From a checkpoint of a small transformer trained on Wikipedia: 12 layers, width 192.
Each number is 500 + 50 x the weight over its row's rms, rounded and kept within 0 to 999. Layers, rows and columns count from 0. Numbers have three digits each. The size before them is the row's rms in percent of the matrix's.

# down: layer 9 MLP down (transposed), 1536x192, rms 0.0775, rows 672-771, columns 64-127
# up: layer 9 MLP up, 1536x192, rms 0.0595, rows 673-772, columns 64-127
down672 098:482505516499566500429523478401520482528536542400605404455478482403428524581432439500450547472490485505457532459504469531444528506480492460465440421513532438537422479480534504520418426501573472
up673 098:529436515479413496459512524550582490486404554514491537446449466509438539482553603478528580453410498621572532499546428425468477431483458503481525534535537464507429551572460496532566487379478516
down673 092:529468562494551470386426520445508541573519455442486461498512548458574439538485537519502420531526446475445481507401503561508539477474482485474505587505537503455486426562549481421473513610481593
up674 101:407478496513565492436523462575509538520471580591469460476496401514561538560556547531423572541429453488435523427466506473422509495494503505542458505529439497433548506575522430469411526504507553
down674 099:529518460491439501538522423458465497432470506546509538470445544445543481442526608462504392485459548481482497514469397471583506480469585536446535511405477543602537564539488528454506495532494454
up675 095:551535533478507555441532523493599404556574470481504447511559532520554486402509552462523463523509452462556566582550443405480491409471487499530459550507483541483446521514457548532520435363582484
down675 085:498502498483534493526441507428494473505497514579477492412599487546472552575506447474435494478543474509468450549510473484470499547590603453527545520463518517483565438465460437513437524535477618
up676 102:448482442547413568456514479486544590507591451522561497519491531454530585486424579539551443524485385438533479473508539503520559503550470485564508465477566430405553540447602536480459456542508551
down676 105:578514557522594428534420495469494476490547497449411587450490536540498467519556406450483472419461448552513504422516466430543485468476451462519509540552486549470602619494462468455560544405480426
up677 094:475528542518463522375480491431562605523601533523555523523455609506585539494559520539487499511438432506515470534450566479522472509512468460542608512596561534543451501508473458544484441422529533
down677 097:506550426466530537547558560563421417506483534440470495453525641484525524516575440460432560603472516440463505467501495452469508466446428501542467433441484487531520480501584468397442527543533430
up678 099:493526382503486537491531502519544463567517503548472449509444439513575583421482507469450492524523518465423532439564453532468549493484518501523504478488525521548398565562638430467589493426478470
down678 092:476466626382489425473539412461487603439536483542549565424563525555517384576509373520521539460507459537527423465490545499454511469517527598458461597451547531464551494507430527483451559521540543
up679 104:500373463519527601553555452523480567580450524551478530515479494590528481424468482584438572491454500507548504542493566465492580411512467502529517531486594553501481532542512468446418480579522551
down679 100:438481494371582498567437463460454439567558450513422465583499561488567576596554473508602483522438537505490474513522421466535499532546464498499573499501494517562463478445489546508586497506515595
up680 106:581496485588511516608443526446536583537495525578581609495515522496483408507437546480511580491425439498520525518622405439517387478435493497556502466473523516538566485513504547483477472459515524
down680 107:462482553458588443392506479507528519513491527514532475458468507475529430448497526469493547445538528521446572476558383515471513449586494519550428548535559470480539518547509499498488505526522503
up681 098:478451444532529505503533527465437415556585493456522556478494554533419441473475558588440558540431444514514497414433554504555465585481474533588489562531428538413490590458484506553586405475435458
down681 099:539596557522508556445641465497498411605405507504481481450477533540505514492508494496525427534521562436501469616525493489556540461524401549461436484411482460528602460490493448515549543517501552
up682 103:422448549540467512454455490475528421574540497523473563526482562560426590523576574559510481544510557465475548559424493462468503566447435482471528584503467578520542453461558437489491415511464560
down682 099:457369530489532494500541488482470621532487548490559527578457430515455481448468417460537446470524362479522583496518455491524515434465539429563437493481430541519550525515482530467494589473575429
up683 097:596546463515501562432520531417540471583469450461621434531544457574466499563524501477398476528463434491549496491474541476551412460509485489534445456459440544433483467453534573481553436437516463
down683 099:469554496514464536611441457593473555508495530402479500547548431473522523533550518460486502487466486582540563461489526498470543556521440477475505549518449488476554523471488380459429524509457518
up684 098:447569541488467507493535438540656488445474519513451516522514458573510527443541579517482429517482592545397543498435497514408454466419475517525494523608523539412481457514502429567483505534478386
down684 095:556508476487500539492420514443351561476559539415463516482512537411416477518495476520494681544461532460526509517565447451545565585552521446502514535563384483465478487557483540458461483452480550
up685 099:399434542462474536460499524586494500580565483500490569413483549507499465458536602497467552508420444505515449535460403474493432494510456452485479525463457478587590465541429521523473474472554459
down685 099:495617506407519555614578490514477604524447521471551487505465429487499459506509485561466567517561489495474519492535400437540503573509450478390516473469516521468546563547418552450482466504518550
up686 100:483514590574484530464441530579520459502492504543540499530576530465583535421546529493454523527597443553515508541503483541558446453504517491417531550457437506484417558460531463474479465350420490
down686 093:575516462486517474494444528478512576487437522486469513480533402467433553524473516576466393477463486563511480453494472538553511566540538472572505578503500527430585450545462537489586508562544436
up687 103:442432588470466629439551556537486558442502513511476473508494483513606486412559503446523483487569573442476486546529490522401519430450454465528479396517473473480528483486480483501413547451482544
down687 106:533580468491434528557534533418616423496474535412482500469463590362411516477472486532509497471492551500511415483564569542559417564496386481535436489585451540510573620478506485471510545529512508
up688 102:442460524495516486541517513432555472515522556454550422594509574464538504516523594517429453552461579500431581546473461544406475469444438505484519492453544527435466508494534495498543486482503499
down688 101:518466485416488566510514510583552454571587481611404528477487509525440528499602540498537524447462479484504489559564471500528456623469383483462493503481456473479546542536545566528432518519515493
up689 097:575485458560510486522599510500471605435518485441441416524547435517462581469467502484502518520542399527429560389541407472522567455465477504544622483566513441484388488546535510450460504493558444
down689 096:488538557525523462510479449438414535508415515495551557512519389467440468589568485496498440500459498528589488522543581504581398504558578498564439455432549499440506395443458533436473494541538460
up690 095:542466462502448472434445510537541496484512567499551535594467497635553508602541454482443542456459537545566484553448458535556447565512472425534511578452504580544453490505421482550447530425577470
down690 094:519629507458482497547447466504497485525447558482548430449568540503528471435537524476417510416491516485583476571571617421522567460472439547438527490400514518429455574453483490544547395456458474
up691 107:445463535531416522507510526498495405589513580511496588498434477507639641445469523479475552431438517511446497575583538493467582498509469582648471508490490511519493519465510485522366535404506469
down691 109:446472560576502517510453526595526494570596576586561560537408440506475554422475524468586545431484455413429532508579506459433455493557451491474458498530489455495524480435586496501438502500519515
up692 093:446542584538517527450463505542554519454531530477487573468515505513470502492542493538487573520480466484547484583532487581583429485476452441489534488522519486503509597448426518487387539519474538
down692 098:428444496505510524555460519440521420490471419426531473573534450544484593484501572561480405514499495526445584573411561386397579415462466597451557418523419570456488475496424445565543516527510489
up693 094:477509473577514605503447490519466571524556510479507533459501512529548557490605516591419547598495371504368531532574595384471558513502493520591460459546434549504464424510556538461569583461543577
down693 105:511513495533534472455534489636451387589411518553505451464415514483466528580472473489517450509445547556594453541486453537457503508471462467496426524523540582461521564572546520490424407514516461
up694 096:512535510585552466547463467480554522503501523432489546561529534548557528419519493466532562529429581625489495471549557501543499432526481508506472507416459571497435649560545480493462522543519416
down694 096:519410477455509552388488533506498541455523481625506504467508485425611453468416381578432481498554462519506570512545543458471447531526572474532473483489493571458487464461463532474600360461508436
up695 104:532540547506445501484496538516589589555423542454516559457498507484540489433464566530489438528482433536521484503446485466560496420503439554531499526480591559516551577480499361582443457443482546
down695 110:461468422492543490428624465485483448472514452544502456465438512424515431460533447550532505482533430605487494441528535531542478450617460502518510491513580536521565537560488590449450547457568576
up696 094:581534546451524545459477466494562487535447500531550491525412542490515481471527559564450479485473495596515514461596529442534503484457472644543511520511522443490507577569486384403380453432539462
down696 086:454479472485459537514600510630452554452438525575590519441481497447512485490426523437474472458467537496562450532458529602563499516477502428437418549496502554533514517504607589544522408552489418
up697 095:497525482524519491523504496519470431522468462493513475456534593618522585456503483518537551463502482592318508488476485510515450486565451473528554566503519520422464454511574493523468544498528536
down697 095:478437513552560547415521487587484526425531528547509528431520446431580441476434516530466495484446563507504493494425498523519523570514524513516376535574564587466532473494436428459572445573470496
up698 098:516442550524515502428512493568495554419577573397459537509480505453549613468524525417516495452506475514440498512420411488402423542515463442494484529528440481452493542502451460501545450376606458
down698 102:453476439439503548511494462578485530494443466546597518523525496562461464458502562488480507552469547496481481501628518507482471475516486543455467435482561522485498438555535497502401425482389522
up699 091:455453485542542562529494453494430479586588486494531535612454537507502567465565466488484544580526444509541384536516536516481447513450450492493478475532404451498586545548489446437509560459506503
down699 092:496547552475495505413531479484534501422561484526469483443477544507504460602445493445567518526433502588475568566491458364492489468492451524485571518479553520518483471460561500485456451529498515
up700 108:391540480473467570545518452453539610488444551485557509524476589641538546418507494462362547530508510616459533569462479468532528547491497525556557506631422545532512522492517411534498456505530464
down700 121:551509520490493444537502481466453505508474538454491515447463545419564542526550579511597509499489506454503530583511481492555407522515177543562490494506509474409444427507522449505520549510531537
up701 100:479535479457482456462546522546466545480548434506670407482509576589495473471496476528504442455476491626505482503534391527491503503523487460465516440586537493535445572514547495554521528572421532
down701 098:443486486484549477543583526472556418562448624514456454437475470518572493468496553408441506587471492460512462475433497600535453505469553469560475516487533585478551524438542489408491506526515448
up702 103:427478623490496411472437515514459463471471522539499602513513555518467409487523502516374518486564437562542414473491429458546504544475456561526518534486485546455559564418459502530454563558531580
down702 108:582585499454517529512454518513517592512507490518504448444550541488555539424427508617553512496489546491501549548546417512447552569596381460502515439511523470494489432569567539489469462461460569
up703 099:525461435551539449398529562457441504543510526503539485487547539426540468401711468517517552465528499484498493572474543570505491578521442443439470478449511527469482541559544503420448439496387488
down703 099:526570531542508466489440520472561404519553562547565493580454471519480500439456576469536395600541407496511570468533451470449549484492443524547491494539461526513454517546548483535518551474526505
up704 097:508479453504518438474590526561499480542541511480449527524486501557575579462548547509375576461494456501607490513482565507576556535472440498538498606496510558548424525615594541585539514535577482
down704 096:541602385407495512558537472593442501493540398504588489432536548557539468490405443515680476479493568377467461436525538475462506585487482501506511407509467509486518615443439426498504479527565535
up705 095:528510528592458489462482469468554571517426541475587557571534496545578550522490524462472441475492492527511446558435431493580449437432523506513446506513519516469490481462450465454481540532557583
down705 093:462450506479513538479414498499444559580574511508395502425555450535460396397467481468506495420576547472442475467524568505424478468476460423478523460527495477523546516576511538561506496526562487
up706 103:387456437457539570504487434486579490503567563562488483480519468460433428435559475570472500461541457537475464504511500464552528487430449535580513503504463533497391519515477532511524547469538484
down706 108:502541501473516489531517493545431401469465546480406512574582481520519567538380543536527500484477518494501488469514459514422484514473486561561514427500557540596519524476456459496521532549488522
up707 100:484385465598454445595409569461520528494500570467477484425477433548518568448472447471479621411493380485447538492591472532455482441465506494516465527538430467490425596580486571476500418576572513
down707 098:604569468421599439460547563439547575469618564493442523418464429426464499444368463483604458471531495459526535368585528438489494528558422499460520494384507546523535487529534365490450535463451518
up708 106:486455518543444546509390502432500532514439548453564536501515525465540475470457493479535531482429465538465524508474559603392530430470488472445536524460554492470456495493588588570523523479586562
down708 106:490500451480539484411624484435508453539440482559425463525488519422459432442482425530525548581496483506485562511453521472535477486446453495524389460598451398578476432494527615499604413591507496
up709 097:498512533550409564538405464563448477582488454498493498477615551489541536392499465534447517605425507595461500472481564508565422572559510539546466517475413503407557456442529527474512429507586514
down709 093:443473517523531462526514526453535495500573512470538507541596513525415492576486408441520517486583515357507509479531449593401494467488517442562550466541546427499451534502529448548526577515447537
up710 101:408561476509483543568516507521500518464467430501533529576537543430549462477440453536475473470414508517558477586520514458467534492395451463507578608514506596487502446484561564609470484443539579
down710 095:524450473419519529555381508471531502512508485396495490463599516567507503467469437403585545494549570485477516475520587593410517423589592532530490532475463536524542535432458526519527466514456589
up711 102:584503485535510530570473418414527448490572493415541494541531593564464469490515499508434494436444488498499485452432514480562430510488467485571519469461502541502593431537504530490540367426548457
down711 097:527495464518576371528476505576499585478511469541494430499500543441514482600438515530479488525465536439419583484432516504551512470494582507428524426495492468544552497547555490506361514510478593
up712 099:494557445519563514458532457465521519562532584402549466572495535435391453487515515540534530496526515512421499477533606489463484504502444431507559565540466536432499588538457379463441485521554475
down712 098:530479427344468580475541443472462510489481519530491489578602543522488507507455524455518464438492442515573518503490449511563581494513485489454555468523502383613517628479547504484504570489527499
up713 106:500499522529575496506411464508493550510521499549499532502541568551561541486580528637498571555419460478505430496583492470456574473484425393475494608528434507445444457490446557537497501470541587
down713 105:450527392443486395501532490529556448497429507461484499543444471479475557501434484554503512452463569497495556579440593550552502394492526510502507451476527469484485539514512557529528488527516478
up714 101:517494433495523535521483412571502574501564604488469445498481559505486466415559491449516514540511420537460579451540456529376484447496443502561576522549472533514443429473471431509594571498524555
down714 099:522506473455443451517500440390473485459433465416541512540578409423547518459504561524423517436551620480457492529518579478557524539481439457483453583479518504571466546589520527567433488481445463
up715 097:551460480502494580541466493546418579521447546536470497584501542532550487466430527574520468488503559520483472443460558413542554523466440480609504607535451551491418452516488460549371416473478572
down715 092:449530608472556492475468520505497442505505538576541515445482458517571462511522485407449448456494487407540573558524440536496474441436602595520568460465604526451553534467504504508532522587508454
up716 102:476413547495483511512467465493594527508506512533522431547443465555509448446493572588543489496467423547419500574508502524476593458502466537503516509595594505535400553514530505505470566527457483
down716 092:476501517523561513532566563369486457498530470515511452560532461556509448499502455483476585458597524434486529470526532530422485499587547485458493637497513456533512496480488448448514466456419591
up717 092:440418556554422424395459400498456480541503514513491507587529518468477503519476526508507481558462438506503575503450493417450457494511452432499512533576466583447486523554483457588495545432501456
down717 091:540539442470429521541508491482523593546486545466578505384460553513444488539459517538518500499572456514505452482550520538577471478504527503496521460554578487477559523493538521504561406465532495
up718 105:563541431473510498469466521454508519488517546580499521474559468509593478455533442605485412445497488499488449526436557552462472584446484540492509565454534540519540584532489454488409519461529615
down718 107:496549578542525403572482484466402511540569550472540523548529548490525534489502543510518519442555418588488624467455490438519542400471434504477476481603451624554518500543561541501536561483451485
up719 096:435517543601403488481543517516482515540460567521639563585439439499595481425509590538444471480463504509505481535455594511490512492544473509540486467489501560432500538408591421485538526481539489
down719 095:533475397450597460359483446516501479530473536462525514499518471546486470545555438509597512570552505457378466544541544513488423495480454549504529470465468443492582466520484552500447532493477477
up720 099:482494507462512430516582621436535584508550576373533430507486446557484544439466484490487465485498511516517586471541518463508561442545506542469512390531555438463485595527481491532501509496541418
down720 101:517500488567426566499428394553518405517539417598453542476558600418515481478529515499449546555475472494518466539474504486480442515438444425492473582480460547516530431461516529486512536481438509
up721 106:461372529496573429506464511465554445508462473485532507563513587481530532473514460512406547468496515508362525432493510499505438457421467461458569531496509491522520423569529436525559539521571569
down721 113:541480530515526538529478493449494500501589511473521433568490517497435380390443422540508542410486452449491523457529486506438480482456345491477438512506448494508449439434519481579486509443487488
up722 094:491480384456434509571470452410545466469528509427447552428525599593463488533423417482458535559531418494465550554458485361466522439487485524586484551527369477581437489472511527488549575458496504
down722 098:459457512498479551517598569644504521515435532489621537547420490435561495576475501520490522540497566516528504469503460566498554463518406524437583507559528518445495474416520424489387599584541374
up723 094:498445478518520604483548437467478591556545469503486566492465576528483489523456459553406512453430466575425540495537469478531476385377480478557467610471587541524491552454439561439570491486474530
down723 102:449588503541548493523403532540427519485571542487485505485442448469451596437511483494551465556442527487507517470524512509492503510534335519469482443538490506443435446455554494553380578412567463
up724 109:544474429554450538569510412533525564541511478463504369475506567528515548503525564565410527480451384506429527475484414550517520440441484582539468567505547436502496490451488455568570435473482508
down724 108:478576556420558464566485537509496498564491433454500593473473458467491505594479437509523482490451617445535428483478557534536596516584468470526513492511497596597555474471567511504465447592441485
up725 103:497378519560540442604493426548439544451555474496513466472485532570462462527486438571417533538516463487610549561485397502499557488447489459475514508525451495506492546583428459467471536515533556
down725 104:499618458518529385410485465476425393460531495486396463560498446398551476569429518542449520542531493380501493419459495581527557476533361500525537576454507570530543573481509512619509536463503508
up726 096:427548422596437537374488513468503588460506484428519513507440456496521501551427592469550573465463514446570443583492505523445522523494505456454480494476441507522393569478560481435457578462490563
down726 101:549511538565507567530484536539496452389531413493494448549538433587408529514550489517473504468502559465451567356461515456492372566514487470558555521543409549483626442477507539485422506553533480
up727 096:524613478540505475518508495505561438483565478495567550495523555571462456478450519600567532551525462505463425453516466462497476531543501528492424483502469417482514552606445510514485584471570533
down727 105:477460497480501554498486488472489552497507419504499501497462530473567614616505516482566475528468512575478432433497511471455527440462424490464600488494558572557468382385548465582465469400433475
up728 099:477492483516505511528600404545509496551500534506535498561576545554534575447418543496443564534506496487603458446473495551555403535512454484467450514399467466502460483483457511447440554539606551
down728 102:519532533548448511456459469529411528435484468501467430411469460550453588531569507540482533524513551542533542500482466513566616486427530516416492485510484547539510498479435579527502433486426518
up729 103:539568557462455544618438547548558528519483458574566547535482493602436515488506439514462521514429486448484533555399439500365484448471474531491401570522537552514441535504508452467514520480600438
down729 104:462463505551531482403567593469438479535541472503537503478417440501573548588503528528478495617530516555542467510464481431547491502516505454526475585438516528545468547585483521515482531507511467
up730 107:437444468561533501455556519536525513520458543505539549530507471458576595482487568483475517533468459558418531523542538583470501454514453517481458535415434467470464548491604481469512494462528441
down730 118:487511520490537462467501473645393553456486464453505531471405561517548516579413491510511516525399534492566441481542462467639500560496423492479492503503503482503541419472440445507436476505505488
up731 102:548408488479554519574454506444530573469487515447485513468555537483543550552484566527397565514381489590520483525499465339579489464471468608479497514537504551499557420484546465519504506517495441
down731 102:463514507546615484530479483469574563523567529444462480569534425495566437520538402554447547531532462528452522506455540537436455540577526535550532507490530492510385502495562550502408510510516519
up732 095:476487445474537593428442455528458551491618508461519412628534501549408497570503486560523537480439404579530506463572504504598392486540509482636487470478500492457425477525503539541541517461498506
down732 107:503539495504497488516507548515524541437497444559461528502530542447471556498435417558527504492438467540390528467532472504470506409533411492566519565491440466469461494556600520495513392456475584
up733 093:502496536502461657614537456579460474549632519452545524466561464485467518493481511528464500448478475459370475525479454519494470522543442515467472477524590451545565546469551486492399537531550472
down733 098:533493554463426368463418504523496451432394416499460390556498515508429516426508543478474407543503488516519522493471530473535483472462581515518511415576361560488474491497421544440592488527548485
up734 106:437521520448455562499575435441574587589492564561447416462496564529482503390571537525485499447555559613494558547557548493424478481508472477448431472556472432424547534484577547478436442452527537
down734 108:439527491475420492564524529426499462421442441486499489501543416495485521490500462475436535529436564417447458527568487530529462532553470464570559489510422549589572483672578393493465408502551510
up735 105:526510603501521546488476514386510562493512556400526499416401506553509442540490568510468540563445481559354481500509531463524509531515494585469522485422501561440534508562517398533534553431540578
down735 101:528495484596486515468576557634564474464535499499441461545580483464500529551543427477547430533610466486524542484422482473476525414537536526557464529597492435500449453465602534529565482472467495
up736 098:490554580588495562454495467429503537518500563537517537598461585580543583508615530501423511562434459577434510476469398479390531384504492597514521425514523535426464548529509493492433579510515556
down736 101:520441481469469538495514464468441402539594465499476516449547506519450525531525487481529460378523455475437453594441472430501514529477520570508523563534466447580499513520457541503562538500593490
up737 104:555523493512465478581441367513445488456483565538585500509500497502569551523496515514460477556376531479486548535572435512480437499517485488493550507520583444433411470597497477501460500412541429
down737 103:441459444484497502456491526438517517565440473520516539489456473530623495481462518439521502443562460478507433488510423521472518448555478509554515507454525694636567503482486460485634484541594498
up738 098:457545564532561490505518480495501454556528487513537484428490586582615487521544551590419539488493449528499603441527518473496534528465489569521573504406602515557477564442542476625488463540494501
down738 101:565477579494449432594605539555458580474401510580482489547461410448560482457394578441529469511521482536448500452498522458510511457451472495469488489546453570386521521597566524475600525464445525
up739 101:500511460554447473458457526560513494520540492427510517514523632480439530501532522518503544431456512531513480508492527482454376402480481512672534452516356578410536497429508515544430587443546545
down739 097:526542500435483601427482491581545412491488436481563504525579486543434527478447462600547527429557530459485509465535556428467579434452658503585490537482645465455476416554481535515465550404523435
up740 104:532492497621538498473528434418558509541547552451470470630518501558447518416543430563441432407566498594465527497510496587498506407429481471547499381466571463495442491451529495533572476448485524
down740 103:486508459475478598484390491476448478478516539544491470518511427542466482577491586491497530463404469483525494463541481494481461452542577488510518572574469616472557406447461449549442534568533485
up741 100:489561492611409593431471464518576521453467513460537558554539502466516494529512554590479448525464564532525548467438507492517520568412497607463609415573488544545595467446570481495400479477471472
down741 099:536454518524490558592449528538466452482541514492538500562536557486508530480525545389503529541494369480463529536469507386469556469487430441475432441478476428588487594492459527506473517518530558
up742 093:359504543519497462417572536482445487494508479468532491419440444517506600511436556519432482495431469482518481594538548523517545497530492512464512497500477526468533521448539440526493541467555419
down742 095:591527411556493490464497468433555526532481457512471453532535615522450492515477417473487571548523527508539495453491465497549543521487506544428474463484487431592473497566489485514597532531541522
up743 097:558404530513588494483481461530583472470559463411463426431439541472525409426514511499484559474526498451349536545459502538552479498447448436513510522606461505460526467549457456588474526394459542
down743 098:463553555519556557462583575513579468585528437498476496463535437501514598556504491479465547544571461557401393521392531502447521450482495524585481466400447556558504545407483555517459485495496547
up744 101:544433500443440526482465549506451541455512381511559545534523595503572572472514565458540624469412522493473533528509449438524462486450427562507546508567418535466502487420476446492490439465443547
down744 108:516531551512526498529485522427489624568530486449500500488386496478418547565532464541488543604588448452482523523568515537501603432557453495371429511433543459563526474553521533511424451451522491
up745 103:503463532564518464506572525423467541542570554465453495532520599435481620453535434523510518471537540520524519563581518457477420394418505491527498403367512473474523499512558527597494450542538504
down745 094:467499519496490455568450526467477497511516439496455409430493422575479548529483491565501450536441501465400517394472426423512529479549607466495523518546545491566586459480471509490455541565474502
up746 095:530481568470520515513474542426532446519497482508438467483481463431555620488502476416394470530559544509499529528474479582568471505555458520565462571431447556503490517465583524550483518530553493
down746 100:514480489593532526603479466499456577508515487513531508472583506499576398473462491565622573442477493463533510515427452438467565464356440520504534458576483439487457519542535478482518479444467558
up747 102:475512493506498433430511514538474454460479522547608569476493524543499465583559563580435511479515545470502442513483434492429637476410425487470539578487491494482493498606488400466552550383466480
down747 105:526422503529505480511379482414494551457490518516447493515501474467556431559541488442558516492473423474471544453562502586537441532481595430485509499543527451358585526469428549535471554545562498
up748 104:416423537511491498538583518518556483517533534449497434507513511506615473525463477553516562511409517434441456496435538472601548518434479531604492449449430505447515575499465565558483472467451510
down748 099:538549427521469519411507462541513498542600504479467492549595516467488451420555430525552511538481452568520461462535480538528509517564489466489524438448481539511514431484538478503445546507628469
up749 097:481416474522569521422485402577602569502560509476455490430431436503505526493529550489572563515438504424505547588577377571560446624441452446476561541554509494456451522473460482490466498482438511
down749 103:592504554420482486591442547412486564497553479534495564474486494512540427516507448521509525483404381518490489449503455457561429471471432456401552443470477544534600460441608494501457580451465502
up750 108:455432647589375533531496431532488521481552574557511559523495474517454521480494493534510539530440526534453571495592450540559529501439442488470521459590492569469421508467483512560520461421539448
down750 107:509537446515552572474505529508518566541564534518363511494430500476464550503433401493554543463401522524434490553538555485497480567536501533482522536623508458558460429499486504552385529554471569
up751 098:415464507434452535494446522478498582519472445491477531488557501564518478528511591537461560589456537510456517561434438489472481518446497608556554420553474531500541443486489448513455536578534459
down751 098:512505570515471465560428440455413484503498539524475478414501466575503417451560355497439524531543553474555464489547491519603438507432521451490508592494427556502537623496404545520540500464475425
up752 104:477450521519503532466484505505526478622510528432512549490518523470537503564574494485498568617476470558497550521550452482520409508469476489622508374422537556385431512467502466494512483518525442
down752 112:438396417515496457452440448580546505529463438527545534473448453480448494492513524541451543536542516435470549584495509463483500537433456461463517525484513579580557407478518464468414518488544413
up753 100:468440473509526555473430411549491542472499538436483558548481554553452516456513444522462542514407449524476517492529446479449496480508477494524508538469461479440545474628429494435492512498476514
down753 093:508507529496438488478482439420460428547462417524626473478498514495460524625523549470493544436528548579511545539408565562477522513531573459458504471547511525584462505467530497489499430393534515
up754 101:464461491585426439390473538487469543581534497523495530517535540540469520508512536528467519487484602549404511454520538523503547552377496487489412429532509447430481489561486454459481493566474487
down754 093:558535474497564477534471483451466398520462402527501535623445506473540515456527609527559548421519469502443473455441467438503536435502598489559553597507522495473434453421484474489555435598496460
up755 106:470384384590569496419524481545384591521511424507494568480571529529586635537568485581440502580474499554536438527573538544494566494515451451548564446510470612439435550434538480467480555581492536
down755 101:518571546410497490493465521485461400443640502569470521509514412546537395460483503413501503428544468464499545527485557461454515529433545524526496432478459508426596495547474550501538453422535524
up756 102:591443454535537572461408492511526539570568479465476530532541585553497521507560476443500593571469439540417472431454468541484527528573440525479469522540420541503587541588497484519390618580517509
down756 097:486455441561485458572554520516580445504551511549613459616473480462463436515456535560628466520439467490490509521429503386512475463470406529461444472493517474533448503457541497544471434488464518
up757 100:537560484485447467603567460542549569528540462480468474589415515535496495397552493515487531400520556432480542516475508443430498464547413541579447539586499507511440499526469516511527487529541462
down757 101:534472504560532469444510572444477445465538434528585449599540509410493523555464522564452460453550468520566425536526532499545509440473427436452589464467546424440474520448542332520479469390575453
up758 099:471575486414487523456535505466501456471473428473555431474395472537521587453600591455463599538478517494418516485525597486507496559474487622546484445534456458463540554472573445430544426506573551
down758 095:547496498490530585488546530480571496463592519492482563563525554463485395504530485416394496459553420412489485464555499541559478448504519555631477471552557415502537356522541518467540556550437503
up759 106:476498515551504470468534536388519472453474444533498459534400507575569606504424485510470548528437516503397489516483429503498550506560497538515472475530425527483509530517634578461510416412568489
down759 102:610581409490571547550440432414509498524482541499487543555382500555476441453500453464550481512557468523529522499543426555582537575462537500469457407534570502416479426516440594431543497415377432
up760 099:443483523624427501466513552486522555451537455501475488378491589523456442555605520505513577606463560466459499469495523552526450538482452521523477448543501557531498516567494458479510500449463541
down760 104:534499417421551570482481558412439439673511521422535468509516485491538472464627401445553526527524512486524541567470450509501490463499490504546394509490504513555387417538556454539472503491526519
up761 102:541508594590495535479559489588520377496538516462508458449426455538486466435520469504500561447474469562441556578532453503486555489551460467453415493523493455491506462546528439426476588434557578
down761 106:422483493529518474527442514473485440536469457538463473615472525579515443516480438468539507495574498419478463574505464561400507465566451485625550519431421508559550473464602492445393560552523566
up762 101:460443522521505552511459425569507417548503560358465408481525486499408466470606429495417539467468486447436533462465493574564497462402461515575450535529450507567493555470573491452469529435518541
down762 100:506494494553490480535462409350581561546581499552510525437518412556511561414488535573468413579530548548519494509547491536461495460480520587468539488417573555479512406501463529408464489581427509
up763 103:468432598513477550419473484434578589469572541566497507526503419544462451427551577607487555503512460530590502538479517404576455529531450474469509501544470469436584465437526501471535552475482523
down763 103:413521456451555532438499508520491474550447510493496460439449550444518548520469538427554564483457462434547403504451572535522541516526539533526511481502448523475499589564544434500521498612495480
up764 103:472497523501508524539477491472547544473543455472483492507470575578450415568500490435437423475512481619517473449509417484495568498457475538493534497401520564489506505566442502520557540429508582
down764 105:458519505515462518540500480570484437477546558554528619485556555475503552514482544527545549487549528543526553444437458566489535540445386520508538503550532406552488476499477444531475518515533507
up765 095:475520569593450475514459564538517454517570433603552548470503543551492469536493505533445558582418443481520479430507493509490422506515486421474564510550351486482402478537555503510487459542472543
down765 101:527499527426517481517489430560481607473329477476498472521497504506569493454447551490494485566557498484499541498488473421466537482564457515476445512545513584590537477461496501547485483467571452
up766 098:524469518474512482482573501468524564622490530441512384484464464620564436455429525449455457504556519583493514514454539503472407504515493498494547457514437496457542541542505473490526559488446451
down766 097:505531476540571506524534470497504489520525515523473559517558542512400517521589519591478471439476445499432442500471466499546475455503699403452469483531544432507444394563438565481517422493579543
up767 100:441526476496561522521382485508516592576516517521534492592434517397572562446542630516542448527571535500504503533572482504495515542462510444532479431457516470513493518607505359494507547433447543
down767 099:511478448435408555496537467565449511544517453520459471500542483570422348524560526496594468508493530474493345434521518495474477520523531510427503495456451509533504521412489554497476464492543417
up768 100:555401471519545460550466451489502485512540545495469455542528513512524503477528504559560609523467435466543460542513506498529476561407475453419510409455563595411486572516487466535438510481504550
down768 100:419527581547450475396531501431524416478564454558465519535507472452519405533499579478418422429566456524447579401511405552481488480521505545458532492510527560628489503411531468552442531489520447
up769 107:526498553494470509463444355480545532552547545416573502581484506545545535509570535516399518508506465610474525580505482394583367520465438554514551462552508562525465445406500427490508515512478524
down769 101:498457411504499469529494515549493530511391391476558484599524470493517496480411449476573497497496523427436457495497551492468504444434571525486390443541489481525486468410482437611515547520418468
up770 094:535489508448427468473530565520570464609495512477455468587521588633502484466478533543469518513498526542439583542516600414424579555440451617542358428546570567509512516518529491539467520457484447
down770 091:500415427499509537529481413488568647553541499555564467503489449472516522531501556597527522484481519533467506392514436573469442544538473454467653455523505450607406583558532484479494468465540558
up771 095:450533596432524522432504488507539449522520515498488578425419506529543512551442541551515494437480476502517555499577496473478456574449442520480452380430564524491418422560457439558396433578421432
down771 099:568547326504556506522552462563453579517493551460537444510519455436421574434491556538467560575585520540534465565554537522491590434501534540541466576500446519493415565456475509417566529485508508
up772 096:544504503590444514536533514504482486524494507526559546507487639561513514507441545501579526571525493611541502497496503482523433539469481470498438545431458486519538627463481539483546486437442472